Weights of a small transformer language model: MLP 1024 SwiGLU, hashed n-gram embeddings.
Each number is 128 + 24 x the weight over its row's rms, rounded and kept within 0 to 255. Layers, rows and columns count from 0. The size above them is the row's rms in percent of the matrix's.

# layer 9 MLP up, 1024x512, rms 0.0445, rows 644-710, columns 480-511
size [ 97 107 102  94 107 104 103  97  92  99  94 102  97  95 102 105 102  96 103 102 108  97 100 101  97  98 115 100  93 102  94 103 102  93  94 104 100 103  96 102  98 106 101 108  95  99  99  97  98 107  97  98  98 105 100 102  94  94 103  98  97  96  97  98 104 104 107]
[[ 97 151 136 162  98 106  98 145 166 168 201  95 171 160 135 135 113 128 100 127 154 141 117 137 128 154  88 192 123 137 137 136]
 [ 99 134 176 153 141  87 163 117 130 150 120 122 132 127 104  87 124 175 121 113 145  96 109 125 134 166 112  79 160 138 108 116]
 [109 162 131 101 108 176 163 155 133 114 162 140 102 132 129 107 100 144 140 120 104 106 145  84  97 136  99 133 133 138 149 153]
 [146 149 104 146 164  85 151 165 157 123 140 107 151 100 127 165 141 147 126  70 116 102 142 159 135 113 125  89 127 105 125 171]
 [ 82 129 148 140 106 174 111 163 140 128 145 126 107 115 180 143 140  97 126 137  84  89 119 116  82 127 127 120  98 109 102 145]
 [122 116 116 157  85 140 105 112 120 150 156 140 157 136 106 165 165 142 105 167 166 101 122 101 135 136 132 124 119 137 100 163]
 [101  95  84 119 136 123 134 137 127  90 149 102 114 114 126 120 116 149 109 144 133 134 135 105  89 136 153 129 170 123 151 108]
 [105 154 155 137 104 115 154 136 109 131 150 102 166 122 167  86  87 163 152 171 107 128 117 120 123  93  69 162 137 131 142 139]
 [109  87 144 155 164 204 135 154 130 110 131 129 148 121  93 122 142 127 131 133 144 112 144  88 136 151 108 104 169  94 109 155]
 [104  95 150  76 125 121 136 131 130 156 124 154 117 115  65 138 185 134 124 125 133 134 140  75 144 137 108 156 168 160 134 121]
 [131 148 159  94 125  68 115 130 117 151 101 109 148 105 153 148 139 164  98 132 120 121 105 117 154 149 164 126 158 121 114 163]
 [ 96 113  74 175 137 140 108 136  90 128 110 150 151 141 138  90 150 132 136 125 111 109 120 122 157 117  53 136 113 113 140 128]
 [129 139 138 147 142 151 108 117  91 133 159 130 154  69 144 112 116 105 128 137 140 140  95  91 165 157 141 164 179 161 125 145]
 [119 117 152 151 136 134 126 106 112 158 121 149 151 136 139 140 140 116 112 114  92 121  97 129 181  93 130 139 152 131 167 121]
 [ 77 130 187 218 160 181 124 106 157 110 110 116 176 124 146 123 131  95 113 163 119 127  83 138 158 111 144 157 156  80 141 158]
 [ 88 139 204 168 148 134 120 142 138 138 133 111 167 119 173 111 152 117 147 134 119 143 126 132 127 151 129 134 158 125 154  97]
 [189 174 148  96 152 113 155 106 152 160  96 105 121 167 152 131 173 151 106 130 108 116 118 161 198 111 167 143  93 157 138 156]
 [139  99 116 129 135 132 146 101  85 127 123 138 112 103  78 140 164 114 137  86 106 174 133 132 121 137 115 119 104 122 116 130]
 [109 102 157 113 110 126 105  98 141 103 101 119  91 194 106 118 147 135 149 126  97 152 139 127 117 154  98 136 165 125 135 156]
 [139 141 178 108  86 133 130 134  74 122 111 122 121  97 148 153 161 106 112 111 151 136  92 135 146 138 149  94 128 155 112 124]
 [158 135 115 102 112 110 135 110  96 106 130 137 108  98 127 140 162  69 123 121  96 161 119 134 187 146 149 152 114 134 123 131]
 [132 170  70 161 127 123 179 187 155  98 154  98 115 169 125 151 143 118 104 108 118 157 101 109 131 122 123 151 150 135 133 120]
 [121 126  93  95 144 141 108  95 110 176 117 110 127  89 168 106 108  96  90 145 148 132 126 174 101  99  98 167 124 127 114 126]
 [109 111 113 174 147 145 146 160 123 159 103 120  87 132 150 140 170  99 148 170 124 124 154 130 117 120 126 128 117 112 119 147]
 [153 167 171 149 138 137 145 110 134 119 131 150  91 154 114 143 140 112 140 119 131 167 168 112 165 129 134 139  99 122 150  81]
 [137 177 142 133 105  95 120 125 120 153 111 147 125 109 130  90 130 145 110 139 109 152 132 139 121 122 131  70  80 120  97 114]
 [ 96 111 127 107 151 112 126 176 137 136 148 116  86 140 145 138  96 105 105  94 146 109 171 138 138 134 181  82  95 135 165 168]
 [113 156 115 171 170 137 120 174 136 118 127  74  98 122 128 138 155  98 109 135 197 117 137  82 125 167 140 121 152 128 116 108]
 [124 118 126 102  96 138 146  90  78 124 115 190 129 115 123 137 103 164 139 170 151 147 123 158 139 135 116 109 126 123 175 146]
 [120 101 128 120 123 128 120 145 136 145 127 104 154 147 129 159 175 157 157 108 122 144 128 140 166 142  81 143 142 151 150 105]
 [141  63 126 128 142  92 127 118 101 117 129 170 173 118 141 141 123 164 133 125 108 137 147 115 110 120 161 137 152 111 109 154]
 [ 90  94 166 105 130 134 108 110 149 150 105 135 110  95 155 138 120 130 136 170 177 118 117 139  87 142 154 146 100 113 116  89]
 [123 160 137 154  81 162 119  98 146 126 133 118 150 136 159 106 138 148 148 133 102 151 127 140 129 130 121 165 117 140 144 104]
 [131 137 132 114  51  87 128  75 171 122 102 151 100 156  95 124 190 135 121 113 145 113  88 172 118 140 104 100 133 139 120 114]
 [136 112 151  83 113 173 160 124 117 112 110 103  85  76 128 130 113 155 109  84 107  83 166 102 185 109  90  93 122 142 152 111]
 [167 125 121 134 122 141 116 148 146 120 134 104 105 151 110 141 113 136 153 142 127  99 152 130 122 130 117 108 134 107 117 118]
 [194 144 157 112 133 158 101 116  83 116  82  80  94 142 132 172  83 102 128 115  82 116  93 129 138 139 106 140 123 128 107 154]
 [ 99 108 122  93 158 146 115 119 104  98 156 117  97 141 158 119 137 100 132 129 113 132 129 111 137 102 118 103 117 152 111 147]
 [144 141 155 140  96 141 137  97 143 149 133 170 135 144 121 159 134  94 108 123 141 154 117  70  87 125 154 112 135 109 102 113]
 [154 111 137 107 106 142 162 118  99 127 106 109 105  74 180 163 108 150  95 127 184 119 114  97 115 144  98 114 130 108  92 115]
 [117  98 158 139 170 148 114 137 130 116 116 120 129 158 131 123 130 114 119 109 117  91 102 153 142 179 112 146 104 116 110 127]
 [101  92 127 126 166  97 104 157 124 106 136 110 129 173 104 163 108 135 155 136 108  93  55 128 137 110 130 158 154 142 147 135]
 [ 96 114 101 128 159  90 125 136 127 100 124 185 131 149 109 152 111  95 176 146 166 124 110 142 107 127 141 120 118 105 115 110]
 [138 141 156 142 129 141 120 134 167  82 155 137  77 122 169 121 136 142 141 116 110 114 138 147 113 110 210 108 136  94 167 142]
 [132 141 150 153 112 128 109 149 116 128  84 126 179 113  91 130 103 138 119 113 164 163 139  90 127 109  87 133  96 165 125 109]
 [156 112 105  79 142 120 130 115 147 134 155 115 103 123 113 130 116 152 153 129 139 156  65 127 105 132 131  85  58 113 119  78]
 [138 138 143 149 153  96 129 128 151 144  99 105 171 138 144 173  83 142 172 128 182 120 112 108 137 120 110 130 148 129  90 115]
 [166 129 113 101 146 125 119 143 107 130 143 119 137 105 131 117 145 121 153  97 109 152 128 126  99 167 125 152 156 150 139 117]
 [132 158 132 123 147 149 172 115 145 106  91 147 138 116 155 149 115 115  83 145 100  94 111 148  96 124  94 109 112 124 154 127]
 [128 119  96 149 141 103 144 113 131  97 107 105 171 172 149 125 101 108 149 107 142 129 100  94 127 158 100  94 138 129 140 150]
 [181 113 157  99 124 102 112 165 123  98 134 115  94 157 138 132 122  99 123 111 190  97 136 130 119 101 139 119 130 133 128 130]
 [103  96 134 139 164 102 123 160 124  78 162 160 134 171 181 117 150 126 141 144 140 134 120 112 139 128 133 171 144 141  79 126]
 [156 135 137 115 100 138  89 141 126 127 121 125  99 122 128 126 126 140 161 106  90 132 119 148 104 135 115 161  59 145 129  77]
 [120 122 124 119 123  95 114 116 145  79 132 136 101 124  94  94 120 140 136 151 144 134 125 134 125 147 110 132 132 123 107 122]
 [158 153 124 174 137 205 110 136 145 131  81 133 120 131 145 127  90 161 143 112 130 124 131 125 111 121 116 120 138 161 146 145]
 [139 152 133 180 140 109 161 133 133 131 120  92 136 148 185 121 141 126 104  93 121 162 142 133 161 131 158 157 132 120 105 160]
 [153 130 159 125 126 125  98 134 110 148 136 132 123 113 167 116 123 136 105 154 119  96 154 127 125 109 157  94  83 130 119 110]
 [128 139 107 153 140 118 136 122 157 151 166  50 100 128 131 117  88 104 138 135 101 147 133 124 136 164 131 129 114 137 138 115]
 [121 131 133  99 113  95 125 129 134 120 100  95 125  79 151 119 131 107 135 117 105  80  96 130  76 119 133 160 111 115 126 114]
 [162 149 120 116 142 146 150 109 178 149 135 121 156 139 125 133  81  86 116 100 117 114 162 163 107 154 148 153 114 180 104 144]
 [ 81  62 125 134 115  80 168 109  90 181 167 107 123 121 143  83 130 120  93 129 122 120  93 142 109 136 135 130 100 141 102 131]
 [191 155 158 171 149 191 166 124 127 111  97 132 129 115 153 152 114 115 110 111  98 104 108 130 120 148 125 114 157 126 114 134]
 [100 134 146 129  96 150 107 158 132 130 119 108 110 103 126 123  79 183 122 124  80 137 136 135 148 155 133 138 124 139 131 135]
 [114 103  78 149 155 135 162 105  60 121 178 116 116 127 130 151 122  84 136 131 113 144 131 139 132 156 130 150  97 164 111 157]
 [106 114 150 147 109 164 104 121  96 108  72 130 155 144 126 142 100 103 131 117 165  79 163  96 124 144 112 128 112 100 168 184]
 [123 153 147 145 119 110 147 139 167 125 131 128 129 126 144 141 115  99 111 143 152 102 128 162  93 117 132 128 146 127 140 113]
 [109 122 103  77 116 127 122 124 130  92 163 116 136  46 123 134 134 106 135 121 121 122 117 114 160 146 116 117 117 133 106 130]]
# layer 9 MLP down (transposed), 1024x512, rms 0.0394, rows 644-710, columns 480-511
size [105 103 105  95 105 101 106  97  96  96  93 103 101  99  88 106  99 100  95 103 112 101 103  97  98  89 103 102  93 103  98  93 105  94  93 105 101  96  99  99 101  96 100 103  95  95 100 100 101 107  99 104 103 106  90 106 100  92 106  99  96  96  94 100 104 101 112]
[[ 93 151 111 106 120 156 133 147 144 129 115 152  90 131 109 119 140 137 131 183 131 142 118  97 106  96 129 135 152 133  96 104]
 [112 111 121 149 131 174 113 146 143  96 121 111 132 125 139 109 110 154 140 145 149  94 131 189  75 138 105  35 120 120 148 164]
 [124 119 120  80 138 102 138 120 166 150 163 137 119 127  95  97  78 142 129 113 122 125 138 133  83 114  87 140 157 163 128 111]
 [141 149 132 109 146 115 142  50 136 109 177 117 100 116 129 145  98  81 125 119 134 151 105 105  93 136 172 134 138 172 154 110]
 [131 113 113 122 138 106 107 112  86 119 125 141 131 109 160 116 127  99 163 120 141 142 123 110 100 120 132 164 160 150 126  98]
 [ 99 143 129 113  86 113 137 137 142 133 168 204 122 135 113 144 129 133 139 118 159 118 136  91 139 164 152 152 155 149 129  98]
 [149 155 123 131  75 156 161 107 147 112 113 148 123  92 140 150 145 117  93 118 179 119  77 159 104 176 130 115 118 107 159 145]
 [162 122 144 115 109 160  97 116 164 167 115 133 142 145 155 152 144 128 143 110 162  89 128 112 108 115 122  75 127 123 119 118]
 [138 146 131 114 152 161  84 135 140 124 131 145  83  86 127 108  95 123 102  91 166 160 168  85 133 107 107 111 127  80 118 143]
 [ 94  92 128 165 100  66 161 111 160 123 124 148  94 110 133 100  67 132 122 134  83 124  99 146 155  97 154 135 168 148 157 119]
 [145 140 140 140 105 124 154 138 108 152  68 124 102 116 120 102 177 125 142 118 147 119 134 132 171 168 146 136 137 123  91  95]
 [135 153 134 132 109 113 140 127 103  94 125 143 162 121 155 129 167 165 102 110 169 112 117  81 112 109 156 119 130 140 136 136]
 [134 117 145 116 166 118 174 106 138 102 137 196 167 163 139 103 130 167 139 161 113 156 134 143 111 142 101  92 138 150 139 162]
 [125 124 127 139 120 145 131 144 155 167 137  91 152 148 164 137 116 110  98 111 109 116 137 127 142 114  84 159 101  99 168 150]
 [151 139 113 137  84 117 139 132 149 153 176 144 187 174 174 148 108 148 127 114 140 134 136 114 119 145 112 104 146 151 128  89]
 [149  94 132 156 135 167 123 114 157 154 114 158 124 141 148 105 143  96 121 106 119 109 127 125 132 115 116 100 141 149 155 146]
 [125 142 120 118 120  71 126 111 140 127 128 127 122 150 116 111 123 137 144 136 127 177 135 118 159  97 102  69 103 178 118 110]
 [115 125 148 155 113 116 111 130 154 106 129  95 116  76 116 140  67  74  81 131 153  98 139 222 134 115 125 164 117 132 102 152]
 [ 92  86 136 126 137 109 103 150 131 158 105 105 152 158 151  95 148 161 132  99 128 122 129 121 111 134 121 133 131  87  87 111]
 [135 153 166 115 130 136 145 130  69 130 120  74 108 111 150 108 115 119 133 134 136 157  99 169 162 161 166 151 129 173 138 157]
 [ 95 146 133  91 157 128 118  86 123 112  88 124 153 112 102 116 132 108 121  64 164 131 114 139 173 135 146 130 166 160 147 158]
 [121 142 126 113 139 126 125  98  94 127 147 136 128 119 146 139 140 130 158 124 136 110 111 117 113 140 121 120 100 157 134 112]
 [149 137 157 159 169 140 146 159 167 161 111 135 178 107 160 150 150 130 113 140  99  97 135  96 103 107 127 122 140 111  89 126]
 [ 97 144 111 144 153  86 128 121 138 121 126 142 141 137 123  79 161 146 133 101 120 115  76 149  97 123 104 131 162 132 109 140]
 [104 182 110 132 117 123 158 102 114 120 149 110 150 118 144  95 137 148 123 157  73 112 118 148 145 146 104 116 135 145 182 150]
 [139  55 145 132 136 162 153 129 130 144  99 124 103 132 110 117 119  95 171 159 134 107  90 120 136 128 109 171 132 129 129 130]
 [135 120 147 123 153  73  96 128 129  91 131 136 121 146 146 121 129 120  89 150 140 115 135 143 122 134 131 110 107 180 105 141]
 [105 159 117 132 125 111 143 111 128  85 114 133 150 118  86 147 129  83 102 141 146 105 120 111 106 119 130  86 143 117  95 108]
 [122 119 134 110 135 130 127 166 129 117 133  79 148  86 174 128 129 143 119 143 110 135 171  97 128 166 150 129 127 131 142 150]
 [166 167 114 154 142 145  83 150 136 129 118 125 153 120 101 153 109 138 126 108 132 111 102 112 147 128 107 139 142 143  97  86]
 [121 151 144 102 148 105 135 121 100 146  95 126 156 105 177 111 141 141 108 140 146 143 170 145  86 109 145 125 125 143 176 162]
 [121 158 124 115 115 128 131 133 131 122 148 119 100 119 130 144 103 173 131 120 138 112 153 105 171 147 101 136 166 139 102 131]
 [131 142 128 161  82 127 124 143 129 112 141 120 140 111 197  91 176 109 145 115 137 130 132 152 128 167 143 129 107 127 131 117]
 [145 137 106 160 171  98 130 154 108 152 143  84 151 109 138 114  90 132 145 103 103 158 142 144 126 148 109 139 131 150 128 151]
 [116 120  99 152 107 133 143  89 133 164 136 142 121 136 139 140 153 110 154 114 134 133 143 133 151 184 117 152 153 100 135 156]
 [139 151  87 133 115 164 124 194 131 165 112 131 143  83 113 133 124 145 127 112  85 132 100 109 141 141 162 134 155 124 136 135]
 [111 130 154 109 116 129 138 136 147 101 141 115 107 147 118  73 139 129 167 140 105 131 118 156 169  98 117 123 136 220 163 116]
 [150 124 118 105 144 154 185 166 118 113 126 135 121 150  87 101 136 122 127 161 131 160 132 125 139 120 133  98 138 123  78 110]
 [138 112  99 130 125 115 107 121 129 139 123 137 121 144 132 163 123 121  47 146 163 117 128 117 115 109 118 114 143 120 153 112]
 [139 107 129  79 120 123 125 113 167 141 130 120 138 138 124 140 138 142  90 174 123 103  95 137 121 136 159  72 132 109 108 120]
 [117 122 141 135 149 109 128 117 128 126 111 134 127  74 117 148  88 121 147 139 130 128 116 159 106  87 132 109  99 160 139 131]
 [132 138 106 114 142 137 110 135 150 130 192  86 151 130 113 158 123 119 160 151 130 122  99 129 133 133 130 141 111 123 149 134]
 [154 125 159  83 111  89 150 137 134  71 107 179 152 150 156 128 131 116 138 148  61 140 109 114  92 128 149 138 139 124  86 100]
 [133 116 186 128 152 115 122 141 175  98 109 126 116 126 157 109 166 127 121 154 118 130 142  67 156 156 137 142 162 114 179 156]
 [114  98 109 145  99 127 123 138 148 149 170 139 186 138 107 116 156 122 142 137 125 114 158 148  98 146 149 155 155 139 125 149]
 [101 136 158 141 171 120 171 123 145 111 119  92 117 119 140 140  89 124 136 124 146 123 109 144  81  92 111 112 118 152  68 133]
 [ 85 140 121 159 141 145 106 103 139 128  94 127 134 149 127 138  96 160 157 169 129 107 195  75 104  61 148 142 112 132  82 148]
 [129 127 101  90 111 148 155 140 126 130 101  82 132 120 126 125 124 125 114 159 138 103 105 130 131 123 137 136 115 134 165 130]
 [132 129 150 114  89 159 123 152 146 120  94 134 145 133 115  83 145 125 140 197 143  76 111 126  90 115 129 142 161 139 131 176]
 [116  95 100 173 146 124 152 120 100 137  98 107  76 153 148 142  96 133 123 116 117 128  92 117 122 149 113 167 160  79 140 109]
 [102 152 159 129 179 132 140  96 116 124 128 110  93  94 113  79 163 116 134 133  99 106 102 137  84 136 133 120 131 162 114 144]
 [130  92 130 162 125 114  94 114 113  76 158 130 110 146 120 127 129 162 142 169 186 118 151 117 146 136 100 149 160 135  65 164]
 [128 143 124 126 146 109  95 106  58 118 116 107 111 131 127 120 101 107 120  89 118 124  62 137 135 130 134 135 131 154 142 109]
 [134  94 117 135 111 152 144  90 130 104 116 152 124 122  96 120 136  97 132 139 142  83 173 106 171 142 128 122 149 108 122 109]
 [121 139 106 152 183 143 142 193 115 145 105 105 148 125 111 104 132 165 122 158  97 108 106 119  96 128  99 126 118 122 162 142]
 [103 138 140 155 152 139 125 141 117  88  97 112 121 135 153 163 119  96 116 107 150 118  98 125 148  56 118 135 155 144 119 128]
 [159 140 167 129  99 150  78 152 106 134 114 127  98 126 139 123  71 191 124 102 142 146 112 119 114 103 120 182 175 146 165 141]
 [138 152 147 144  68 164 107 120 130  92  76 182 119 137 132 150 142 154 112 103 141 140 134 137 175 120 137 125 149  82 120 142]
 [126 115 137  81  85 127 130 116 112 145 151 111 143  92 128 152 184 162 152 157 146 106 133 141 104 118 125 131 156  98 147 178]
 [157 105 114 136 137 145 138 122 141  86 109 122 158 154 150 149 177 124 131 135 129 165 112 129 129 135 141 124  99 130 176 136]
 [126 117 101 131  77  92 106 124  97 151 139 155 155 105 117 140 112 143 106 166  97 110 153 140  86 143 138 164 104 120 130 138]
 [123 107 110 167 137 116 138 184 107 112 104 169 116 118  99 167 105 119 123  98 113  93 164 104 125 158 133  84 153  73 113 111]
 [126 100 115  97 132 154 145 133 116 101 120 124 131 139 114 141 125 156 157 175  68 145 124 100  86 106 115 109 132 148 109 158]
 [ 79  68 157 130 146 178  94 168  78 172 105 111 129 119 133 103 137  87 181 114 142 118 118 114 106 149 106 126 155 124  94  97]
 [137 124 124 128 145 135 128 157 139 149 120 146 165 173  99 140 157 158 132 136 111  99 135 167 149 130 110 106 176 120 154 183]
 [169 106 122 176 170 153 167 149  99 138 109 152  94 161 172 176  95 154 109 149 135 150 106 136  99 185 101 157 110 125 156 155]
 [ 92 133 110 103  85 158 162 110 140 121 146  88 112 150 128 135 146 168 120 118  58 107 140 119 138 145 163  98 121 147 191 114]]
# layer 9 MLP gate, 1024x512, rms 0.045, rows 645-710, columns 480-511
size [104 105  90 101 106 105  96  91  99  93 102  97  96 109 107 101  97 108 104 104  97 103  99  96  90 107 104  94 109  99 109  99  90  97 105 101 100  98 101 100 100  97 106  95  97 101  97 104 102  98  98  98 107 101 103  93  93 103  98  96  92  99  99 102 105 109]
[[ 85 111 172 133  97 101 141 139 174 140 174  73 140 161 111 104 145 124 141 119 140 106 160 126 140 131 111  71 125 167 126 115]
 [127 128  86 188 116 130 103 126  91 105 109 108 159 111 119 128 138 122 118  97 143  59 154 118 136 150 146 134 164 146 111 129]
 [127 105 166  93 118 119 167  93 125 122 117 127 134 104 148 140 131 149 122 130 140 139 104 152 127 144 107 122 127 126 112 130]
 [133 108 164 144 161 126 116 106 106 118 157 100 115 145 182 156 101  99 135 128 111 123 128 158 126 151 134 120 144 134 129 131]
 [116 120  94 165 122  80 114 149 119 148 115 146 116 130 137  90 134 113 152 124  97 150 135 138  90 154  89 141 181 140 123 137]
 [ 63 127 152 130 134 110  79 105 127 133 110 180 119 143 162 141 137 156  97 144 143 126 121 119 153 126 136 161 156 128 154 156]
 [124 136 118 130 119 163 112  95 165 125 134 104 129 119 169 150 102 132 111 109 134 105 151 125 144  97  91 154 100 128 129 169]
 [115 121 147 155 129 152 109 140 121 101 136 116 155  99 140 119  95 155 123 121 131 138 128  96 142 179 126 119 164 119 122 171]
 [126 161 132 163 113 135 117 120 107  91 107 113 135 129 176 140 107 156 162  92 125 135 117 117 135 134 119 109 109 141 120 123]
 [111 147 181 122 129 140 163 116 106 150 143 128 129 126  87 100 159 137 146 148 157  92 119  73 129 141 160 127 140 101 102 144]
 [169  77 151 137 113 110 152 106 126 173 163 120 142 190 142 162 125 130  98  82 144 117 148 123 123  90 140 147 115 194 120 166]
 [153 121 117 118 115  67 130 145 114 133 159 149 132 185 119 128 146 116 127 105  93  95 137 139 124 117 164 128 121 112 149 158]
 [115 127 134 145 113 117 143 116 152 147 149 119 165 127 119 159 126 142 154 155 152 140 108 145 129 134 169 138 105 181 136 164]
 [153 105  93 122 103 102 135 117 129 136 145 126 131 166 112 136  99 127 107 113 120 150 129 137 124 150 138 132 124 153 159 125]
 [117 130 167 164 155 138  92 157 130 112 178 110 125 116 170  99 139  98 100 131 133  95  82  90 113 116 132 142 136 124 157 112]
 [120 130  99 130 144 102 145 134 141 153 180 109  99 161 102  83 117 156 134 106 113 116 143 136 152 138  83 107 174 118 107 120]
 [137  97  90 127 141 127 105 146  98 157 121 127 162 136 161 135  99 149 157 103 150 128  61 114 159 119 124 126 166 106 103 141]
 [144 168 156 144 121 140 141 144 107 101 175 147 105 177 158 174 136 126 124 134  87 125 165 144  69 133 155 123 114 159 140 154]
 [ 89 128 170 147 129 174 123 152 119 130 127 154 189 125 165 147 156  97 122 122  92 113 145 143 159 143 143  53 131 135 128 122]
 [ 85 128 125 133 140 124 143 109 132 149 131 151 115 123 174 108  90 111 101 137  80 100 111 121  94 153 134 117 145  95 147 152]
 [120 100 128 103 165 140 107  98 130 156 135 125 147 136 135 120 158 112 201 119 113  99 137 104  69 142 146 123 150 116 139 118]
 [124 123 125 143 136 130 125  92  88 153 140 115 102 103 156 133 132 131 133 108 123 134  93 125 137 122 103 147 130 127 152 129]
 [162 148  81  96 105 134 126 106 106  98 129 113 153 164 136 139  87 160 100 114 117  77  86  78 149 138 113 137 138 160 137 141]
 [ 79 102 145  86 146 150 103 122 147 130  87 104 118 113 155 124 144 141 128  73 144 105 122 137 145 142 171 108  96 135 119 125]
 [ 93 112 122 132 140 151 129 143 134 104  71 105 101 130 105 125 122 128 161 129 131 183  78  86 155  89 148 151 117 154 125 127]
 [ 93 128 110 127 141 158 134 112 123 145 153 127  97 141 138 173 143 125 153 113 207 153 170 120 135 162 125  90 146 178 147 212]
 [114 155 129 151 132 123 149 140  93  80 164 108 111 134 137 150 113 126  91  91 104 143 132  95 125 162 109  93 119 123  90 117]
 [126 143 147  81 106  53 144 163 104 114 126 157 130 140 136 167 168 123 134 141  91 123 140 170 127 136 162 115 110 149 127 118]
 [126 143 151 107 147 101 108 120 109 100 199 124  97 142 178  96 124 131 140 145 166 122  92 108 144 109 192 123 149 192 107 118]
 [143 164 116 110 116 139 171 102 126  80 150 119 140 154 125 113 117  97 116 112 106  90 107  85 101 112 136 122 135 136 112 160]
 [ 92 111 113 161 164 148 119 122  92 130 135 136 110 138 169 118 140 145 121 103 127 142 148 146 110 116 114 114 154 165 116 132]
 [140 114 102 123 109 133 112 100 160 143 129 133 150 101 125 114 105  94 157 132 125 127 107 130 120 126 138 157 140 137 133 121]
 [122 134  76 103 117 192 141 121 162 146 130 148 117 154 152 117 123  99 102 131 160  79 138 148 132 145 146 104 160  86  84 122]
 [105 103 165 124 100  93 129 151 108  98 129 113 122 131 106  94 128 137 164 127 138 151 132 131 100  93 138 137 115 150 131 134]
 [144 125 127 106 119 110  49 109 100 121 146  85 143 144 125 167 100 156 104  99 107  93 124 152 105 149 134  92 131 170 134 155]
 [119 119  63 111 187 115  85  97 133 136 146 118 124 131 154 125 106  78 104 152  81  80 146 100 150 132 107 139 143 114 139 145]
 [113 189 129 115 164 137  51 106 112 150 146 108 132 122 133 143 107  77 139 101 108 121 127 139 153 122  79  96 137 157 156 139]
 [114 142 134  85 109 126 146 158 147 126 169 152 128 136  95 100 104  98  84 115 110 143 102 144 103 155 128 163  94 136 116 108]
 [126 132 173 118  89 135 146 147 112 124 110  89 132 150  86 123 117 108 120 141 106  84 163 108 145 106 126  81 118 137 156 147]
 [118 152 128 132 110 117 117 124 102 157 125 138  98 148 102 102 121 113 123 135 103 142 114 171 148 133 123 150 147 111 155 157]
 [141 126 129  95  91 108 105 122 126 170 107 108 119  96 139  75  71 119 139  94 137 124 129 102 119 134 126  97 133 171 133 126]
 [ 86 133 149 128 130 132 144 135  77 145 141 138 108  77 161 139 133 124 135 110 150 111 141 116 167 157 111  84  94 146 159 101]
 [140 115 143 149 172 140 135 139 121 168 122 152 142 145 136 135 104 112 130  57 169 113 145 128 113 137 138 112 119 134 132  99]
 [113 119 128 119  82 115 107 132 100 137 138 129 175  96 135  87 147 126 120 142 142 121 124 110  96 153 123 137 121 121 145 116]
 [143 143 103 143 107 133  91 107 112 138 128 106 148 118 114 157 127 110  94 126 108 158 139 128  82 156 118  96 131 134 124 119]
 [108 138 146 154 159 122 108 176 113 140 120 134 146  95  98 126 146 126 117 176  85 130 132 102 100 150 132 119 124 112 132 153]
 [121 125  82 114 101 123 128 137 123 140 128 127 123 108 121 124 109 101 172  86 152 146 131 172 115 180 143 145 124 118 121 118]
 [132 148 120 103 138 161 120 107  93 157 145 155 158 119 119 132 157 113 142 151 127 145 131 143 112 120 134 144 126 115 179 133]
 [127 117  98 139 133 124  97 159 130 109 158 102 140 115 134 123  75 114 125  73 156  88 134  86 183 131 181 103 125 150 125 200]
 [154 105 127 124 125 128 123 110 142 113  99 118 128 104 147 122 147 122  98 132 128 115 160 123 105 138  98 129 109 167 113 129]
 [113 163 177 171 113 103 105  99 152 148 135  85 101 149 148 148 100 102 172 131 139 147 114 163 110 168 105 124 174 166 139 123]
 [129 101 130 105 143  98 123 137 132 138 151 150 140 140 124 147 161 159 124 114 124 124 112 126 127 128 153 191 146 146 108 168]
 [117 101 111  74 105 130 146 112 143 125 166 134 172 130 120  77  99  97  84 176 192 101 113 136 100 176 135  95 160 153 107 107]
 [ 84 160  85 169 155 165 137 115 125 153 117 139 103 111 185 109 113 120 151 181 122 115 152 123 162 139 103 109 139 144 126 144]
 [106 124 127 159  94 109 121 114 162 139 125 144 149 162 101 136 119 150 143 120 148 102 140 137 134 148 105 114 131 126 161  98]
 [ 76 116 104 104 157 146 162 174 110 143 126 116 124 144 167 134 131  90 100 147 153 121 157 164 193 122 118 127 164  89  98 115]
 [155 114 163  93  92 113 143 151 164 105 143 137 123 114 115 155 135 190 110 104 170 155 133 138 160 124 154 126  95 112 119 134]
 [121 110 131 136 110 134 128  96 100 146 126 101 117 123 165 130 125 131 142 128 124 122 139 112 124 160 168 111 100 107 114 140]
 [129 135 128 126 121 144 123 132 134  89  99 123 108 132 114 145 170 129 145 121 100 149  80 100 119 142 123 128 144 137 165 129]
 [130 110 126 124 123 100 158 115 143 158  76  90 124 138 144 150 124 137 143 117 140  97 119 121  67 135 110 148 140 144 104  92]
 [148 117 100  98 117  74 166 178 147 114 166  79 169 100 119 143 137 112 129 114 152 180 118 142 127 209 120 121 105 177 119  90]
 [144 118 138  80 100 112 148 125  78 153 135 112 137  86 148 151  81 106  76 110 129  95 116 144 156 184 140 136 153 172 133 105]
 [ 89 157 135 171 122 106 107 123 121 158 119 146 122 151 135 105 123 101 122 138 103 111 151  95 104 156 112 100 135 110 118  69]
 [ 95 118 124 161 145 185  96 135 114 146  83 141  94 154 115 130 127 134 121 105  77 122 109 130 119 161 144 112 135 145 120 144]
 [133 112 102 139 137  89 115 117 131 148  98 136  96 113 173 120 109 132 138 123 107 123 112  89 122 186 107 112 116 125 135 151]
 [150 133 116 138 146  99 139 146 124 151 103 113 105 153 149 125 102 108 160 157 116  80 131 123 138 148 158 121 135 133 176 158]]